{
  "attn_scale": 0.0884,
  "init_std_qkv": 0.0266,
  "optimizer": "muon_variant",
  "lr_head": 0.00466,
  "decay_fraction": 1.0
}
Each number is 500 + 25 x the weight over its row's rms, rounded and kept within 0 to 999. Layers, rows and columns count from 0. Numbers have three digits each. The size before them is the row's rms in percent of the matrix's.

# gate: layer 3 MLP gate, 1536x768, rms 0.0558, rows 1498-1519, columns 384-479
# up: layer 3 MLP up, 1536x768, rms 0.0582, rows 1498-1518, columns 384-479
# down: layer 3 MLP down (transposed), 1536x768, rms 0.0531, rows 1498-1518, columns 384-479
gate1498 104:518480557500491528449500515466515491505534477490480507519463475520532475470528489513510526521501521513504515502517522482474495463516521483517504527509464478537506474479499551522492503440505545485485473481501492468533480520498501504523514499495450496450518511477474489494441520463497524502
up1498 100:491491482504518493508505499523518511481464496455502514531486507476495492458491476510488470506492528501534470469524528527497484487547447542489532512512512502477501496460502525491436525473496546473502489478514508453526509503529495487489496476561528475506488515535539437518469516451490507540
down1498 102:530514482514549500495547511498530526506524497497512480562489432491540492519462521474506551499442549467494526484498463497502501534508514532508494502456467550501492492500453535527501492517511543466507507490525477509514504507492486481507508500498516479493497465483543507482447491508504473480
gate1499 100:474547585488507499455485479547550501502506524496443492472539456509493495499460471501478499533507494565539495490505494470464510476474471511506478465533512543509510523520502504456527505494479509521491490504472529504519487505497549497506484528468481508451524489476491482505514528501495486511
up1499 093:533519462481474495494485525532518482478526507517495468518484528504504464482522477495490456492503531481528476488492484527515489500471573538462526510509498485500510527533464475532510461537530509504492521486456498512485541478499506528514524498508503489544514491494480479453480534524481525496
down1499 099:536517493530495500495516495454486496434487510495527520486482479504517518511545505478531534473526498497495503501504513522491503521504459482520540534492514526542509522507516471541518528501492504537477487492535481538521498493529548491490467516508513512536530489510499528483492487489499527516
gate1500 104:500493486464520421455492499530508525516512540534507474498457545479516465493493504507508532472496495473480446500467510489536458505546500519503534476515530514470481547535452512454481520496532494517491494524482536493490495522498507452500462529511487510514544529516494510539571462512485524495
up1500 105:495511515538508437530539515519521519484479482506507473492492473474505474467518529513530465480474479466484482487518480491526449481482499521501500503495502514530457461499498515522501470490538487504521484483500487526519528539526500510499508498520484478511470498505516496535528508534513510498
down1500 104:514514511488526533466510533528484510510443505504477487508527451468528518500503533526521495521497476525485526494511482492504543526474509502461493488472472529492471502544484515510513531474485489529502496486523501567496474456551502496564494492494473513508449457469468517539528490505398509449
gate1501 100:501509477479483513439490501509524467472515502455469503527489504546502480504488497496509503535476459539493520477523504560512505495486465458491507479516506489503485493458496493508477502531507474469513516486493555498493503513473471477471523482469513506500498515527504494448528507485497521483
up1501 100:527489525530535510531519515502498497500502514512503518476539511497518530521495527456476484525494532480480477507496477463499503474526521502502553488490467525485502539513498498516456489484512519493477480529540486468561509472491494548548547497514532542504479525447541557504498490493474476502
down1501 100:553537495484460506457504509447494545495516501461499428541538509526499516465438468469513516451501524480489503479489504499488516473454467518499505488464477521498487508497474430476519497523503514464481487492518475550517498499488506516483439485455453496496502456516508512461473501507498497494
gate1502 102:500524526509534477439494514490537488476555459496476491485468461456510482491519524456521512467481530475485474505459533495549504453517489514468505489473489466519523474540514502514511511461454476506509491515475492519517456516483540509417503550509507530549470481526492484523500481483486521560
up1502 097:489522472549528506517489460485509506515527464475541494490544486498489537510503483463536508495496463487527514458489493484491505479478470514502516521449533490496523533526468479545476505509468478470511503515482511534471537511466493468466495487497513467529512512467544519523513521494497500508
down1502 099:484535508519482496548529511507474478520497518510499472519486502497498470478548468512484521507505524508529492511502485496505527451529526495492558518515495521527491517506544485483454491510488525473508495482533489489515485479521503527508506497518491478462521487502505497468518514515495502497
gate1503 104:500507509532482451489549487472441538486512491459526534491507509495496490488528506515483487496485507514537502523507517471530518501434498503500511496526494505472483543492512473529484501484533476462468509490483513536468536495513516517508504503528510464472510512451508488494488523447510525482
up1503 102:486483485478526500455531470532500518488495497546479482495510477488512463476512485489453508500484518502466482490502541524492473487543489501494470493566470491498468486496477531510522487484548519523513487470520488497520471454502511523503504512555500488527534496467523509513460466527509493542
down1503 104:515526531511495497536487488497475556479453465522488536514509491523500543503477519422556496528519500422514462495519495502477435510456467511523478475538506506504519501465530502528515540508508501545475472493523496542518505471456529514480508464459555505524480442449504480483503525494515497504
gate1504 103:518485482500423471526463508442490530488527448478482471486489522490502493487441457490511482502484537518514511484498480505512470479474476534499453523443504491492532518513509541470464523501487504497499505527477509483532496486468535536461500472491502493494530421537472479498520507467584503504
up1504 102:528526497484485499498498514518478505497519509527478484521475497531526476506514522521543455491533488521499537536526517491537523481500493455512515482525485502472482497502508479536509477491474502494465489502489488498475496527482496493456483515495503466452493495508480504476500535506480494502
down1504 099:457515483538484505509539485527500497503494499458501486477461525513516471478487487465471532482510538496492513496510483528545480481505540524505496473487481483476498459521546519492526493505565476498522504522484504451485508519482492530491512501474525534497492425456513505479472512528509486477
gate1505 099:533506515514490530508469498512485502508512525541454501497529497523517497476498549497468476508512495498501497514473475456530526546532550504513496507466522485536486510490518518515484487520490494478535461481490517461497531542499522516500481532461518515477505495481498504485489465537459534523
up1505 098:493509484521476486498545503535492514503477499521482509497487519508456467505488465480462477538466537508475479494523520522518478524485495439507506472488496500515472489496469518490478488443576475456538507523519516550542501518486491476518537487500480526521520520503528511513515537525501504501
down1505 098:446503493446490514521480490500512487453510516535511509520505502485501478512536488464517544470484486477513462496488510473501498525514484575493497529490505454503518483503493486527467453523504466457500500518475500512514503524507453504515487473518482510441534522535515468496506518527523509522
gate1506 097:513503506485492487491495520498468467509506485482524515535513524522471492503488530546502515499494556517539443489513502517513482516493473472507508494485505482483468521500546490493472526480521449524501520507471519516522508511525521475517456500472507490500478494545466498463498471497502470500
up1506 096:445453529482492436473499489444499512508512492466509462529492502513460530467502499491491480462478488507534495452500481522508450511519509475545501515487472529532503487516534457505501517506515481498507488505520506476506478539497517473485484527510501470516498452501516501545508465499503508538
down1506 095:514507492515503505532511503497562515453504464512446502518536516451503469491477535545506523523505503485483538492497504522499490517499491565441494493493503473498487491483508476496494531511527518455516495508484504522480468466498516522479523547531539481512446494514481481524470532475510483511
gate1507 102:486467527490534513486516475473518474463460483545502496492495519519466551480517498538531496518504507477515523522521506485503482459523516478501511505481525502497504469537497477454516497497528500421482557489447475454483452475508469535499527490502527515516478482491511465519498505507497513489
up1507 104:479497524505493527543506446488488530534471489521509438431477530454519542534509465495516533489518526547499542504530470509500471516507499518501527528492532466495545510518517458497476499497479503478463521509493481474488508512489517535498496497524488485465514541484492483466474512502460481510
down1507 103:478479453508498463499478485525498513508474459474497521534497479470501519523507465464464497503512511521495443483457489512499439493471494468516521479514504504482473509481495529495527522486507520478472437503532526509479534492525471501441465485526491494444486470462507509491455491459514516524
gate1508 095:477503449481492473513491498522532480527529469481511504464466496503534479475464493454480515508508528511448459510466561486487569491483477478499515538488505517482545516484490525537493461511466518516479474553503545502527515481494484516453469485493510455528448526531516475518448476507492489481
up1508 093:501555504511510526468494489515504527559518487497522518502551518501557533505470498481490491498524493525515454500494496434543533499493505504485446509478511481474505498462491492535503524539518504495520499471525459439533512495488499487464457516472511495514516529539507514528499499471496514489
down1508 092:427498533502503510534489500504519513502530479532505506501524514473513504550517480501504514536471555496510497470501491507526469557491456542530521528482485516493481507504442472459482488534440512518476518462494527509489494534462488487515486492506470524508472525540488513488452495528505479472
gate1509 100:467487519474523503505462507493515455482521470492468496526503490528479524515459486471502532498453531540540539482471514501505451522489544494473509494499533533485481476490528519527507504473520498506489505529516506457448457496493504537523476430463514506537522518500506491514480547492492485522
up1509 106:537484508532523486497504520500517507540490516552561533487504466525535490509543506481507487508506500469506522524504473561503524507492448492495497523549519550514529525510465512482528494509479487480511483499527514457521538527502539507531479471504502495455446477468475510488510488478493499462
down1509 103:528542461476477530483485489520508516512493466508480507525511470525527461567553509504545473515482517489521477504459486514578478512498536508549535516445463485497515455486459504514519527552466460466509469500478500487549497480475548498531506517533509506492488505532492529459488516486497494503
gate1510 102:473496492542484473501483528484517526521501495487469549491510514468514519502441448429549488495520513478512499489487473505487523473488505500452499490528515528458527467459566524520499501502492536506542490523512524463513526498525505467513497475480499478496488474482467492513452508512487523521
up1510 104:492501486512508465496500505508468472456492453483475498507496499525502501467523471474465523518505500489502507506503476486502502462512514508481498473488495510488461442550437492509473507522545519489486506488479500473489512471524509492476517487524513501496433518506522516512507514499483539540
down1510 104:515476443544490471456457529481478471493499530488520476517502510484489474498526465510521533548518486505478530513503492490507493493517505475489510482556555495481482487485536492443507485520495465490499503498492498542522475502516500551461519476503472513517508513499512484487495461510505489462
gate1511 103:505470571543492491475518443535508464507510537490495495517501506513518525503507501471516532462501482509535530512526477483500514516518518524488500537501524536477537519477457539504460533495510512503524514500485522511501474475512516507478506523527487468449490526503503502512529470498528506509
up1511 103:477529450501495482504491508493501482503488518518486542531515550514474486469515493511541505494551502508483478479535491500473482477543492544511552484560487489520555479491516515471543493529518468500489532492517485472492483519445554542500497515488495524489507515516506501485491525522476519485
down1511 101:496521510492506452492522508500495486482521515550479506468473483489502510484507510525502493477513518464489505485485486499501474501482475484466463472441516472575550504493515555486480524502468522476534512503541540486501512474455508498488498482475490495509502466485476495471465511505500525565
gate1512 105:529504477468532480520497530490507477493486481531500482484510510507489517531472496474534475542527529486530512519517501490460535543536483478496487491494512462522472519500509528513524535528487517508537518494507491479499491467496513427483494479478483502492499495499469435483492467495525545522
up1512 104:484458528524486540490490471473534478460451544497462547513481451471519500511543514515516544541504514504486484493496506487504506437470499514482516485518504469502553484553508487515477477452490486476508494504553488466483492546475503508518455481485510496475486521508503501522510579475465510480
down1512 105:495453482487504516535517516490486549473502529478513469520479491516531457536500468481477555505544512549523488461485472478509471479479543544489503468479461521475472487533510507499490508512493490563426496538458489484497534496495471440468521468482479528545511488452506483497523555524535529508
gate1513 098:495494464476520528511527500555525520478499523450515572456478509486507523480486464533498466502486500487500542467471491507506537505485515530498554453497543455490507476476485490499493507536561531494511412520471534493483500484526506481493484477530487465537493500487514504490439501506476501489
up1513 099:502480498532507449454505444548518508488480524473485537459499478471520530492553502480529485493480527478508553474506527507511508448517522519502497525470474503499468496465514455499479503478507558500474506495466472465485522493493501466500540490501463511538494519500505473525496483515481501519
down1513 098:538520497505490447468513522448522541492497488483548509482523489507439500476521509477495525430493490499501470497496509488514523491540501517455496465491513505465545518470498520467523504478565496490487532474550521498479525550506489502478501549519524473501524531466481465482485493460517494496
gate1514 101:505503463491524472553492501516490552498521510469492478484490500521526510518514490495450440479503472507529521515507475487500511514474525515519531493532492470467496517481476496511539485447512514513507471504513489491566542530479527474507503452523505518542500471480545481560548475499524479534
up1514 100:517514504513489488492501463523531538518460499469545511489501504500490480484517516551477485539511527458476479486542518517479474521507506506470533493479494512486511490560471476497488471505458502518516539512496466453500537522472492490443491499529506498516505516503513493518479524480516490510
down1514 101:552492509511497485525487489480496504483456485516539497486513504468493462442506463511456505495488500526500522525476490493459516501493527464536497502474502541501541505511554472472447478471505440497492491540424501441492532504523523516525527518523460484499524509530516509503465520511468553534
gate1515 099:560513466486511420542523496506537502482465523490521456519467527512473472472497471516457490507481505490473486551502518463487508514446503483480465539519470448469527509480471533517508512460478528504497538485442515460471474507490525536483515496498514509515491471490503467469492475490500467484
up1515 095:513486493551492471534490535524484482481502512486498478512522458457468454458499525509489512478520490489510495509498527506499499493497502497487476491460472535541508552501545502480542481466496530475501516462482498490481518499473503532499472470527533488463486506515488512494547482474541527515
down1515 099:488517479539470472498484493478462486534500509500474485498526486490503507463473450507513510489501497503495511478509467491470520507527512486458499528522487525443445524467483495462510480493490485495506514490481494518488490438495466500464485495453491447501514483483495491504512487500516561529
gate1516 103:489490501478479524483521498555474486506515524510473467512469487520495544483506506453531510531498522480524502565474478469503514524462506444489469484511512483501497508508494469472521488523505531488517505514479502459487545485504447508490502503502503518481503510496499485492493490466506476498
up1516 102:466527480544518522466526491507493498479531474497495533493553523466477483492484499511497488503478474474468481520533492472537474491481508505487507477520471455476457518484491508516463499513509448496511481455515543482462480489496522496515496516491463478464415467494508528460519509505527519507
down1516 100:526477483528534475501534498421449538492504535471516485514506499476497458537487464499452480511504490525482497475456521490505476497472534531536488512479518526477528445483503475486523503516496451488442491531480472509542490475477554541458451489501495448496489495493528512521505498485529448494
gate1517 100:510491541497509436525480470481497440514516511480516512529538532507524519481516482501512534456540477492522480489489508509491448525491539490490497518476471534536510510560470512527508494490493478475488513468490499480460505467485442521480505472490521496488479492516521494486521482512466530547
up1517 098:503495501529547527502492506515515480532497507540517487498480446535492543500533510523470518543488489475503519530495465514501510506535461493524485504493551507504470528496479503481523537482504464521513499505497498514502500503483485498506482490519452497525530483461482528525509520473551487534
down1517 100:486491485502466510498479496509496513494525497497492531512491513487527517445497525468482491495466461476512503509483494475477475457538457500495473485501481424504492538509516482495507489530496449499496498473517502490493516522522518509519500532512502533499498523535477469566503531413463518510
gate1518 100:463511512501534521489529503521521520487521479509454505522509494481529500499472496489534456516526529507507533551486509489511451477494521521510505521480484438519467461480499505556476527538498510511511542514493519507493496503521484519532523511521502518499485499483525523492510504516523508520
up1518 099:470495526515502539492512489492504522493512466470465534521488505513544510538516510527525484470519508507448512520469517506518480482515529523480501528501483469539459497473504475513524486511479509495524485559503464504474541513517484472530520499539487539524445531485536520515492486511541481471
down1518 098:462543527502548502487507522493501477514531495512473497503535509477476476473501501455491501480508520495496526460529531510488497467520500461476530496519493490532489456549447505488512448525479474507525470510481439539503489485531507491524492485528545536492509487457529477516513509540518451501
gate1519 101:500454511520488516494459479536527520522543518496549484465491489491485483506525505487506467528488498502534498506492457518514512520469515507485524525467507484502515511530509469437514474495462500527512500563495489492515505522491556452472501512531494508520498495503517502498445471454471481464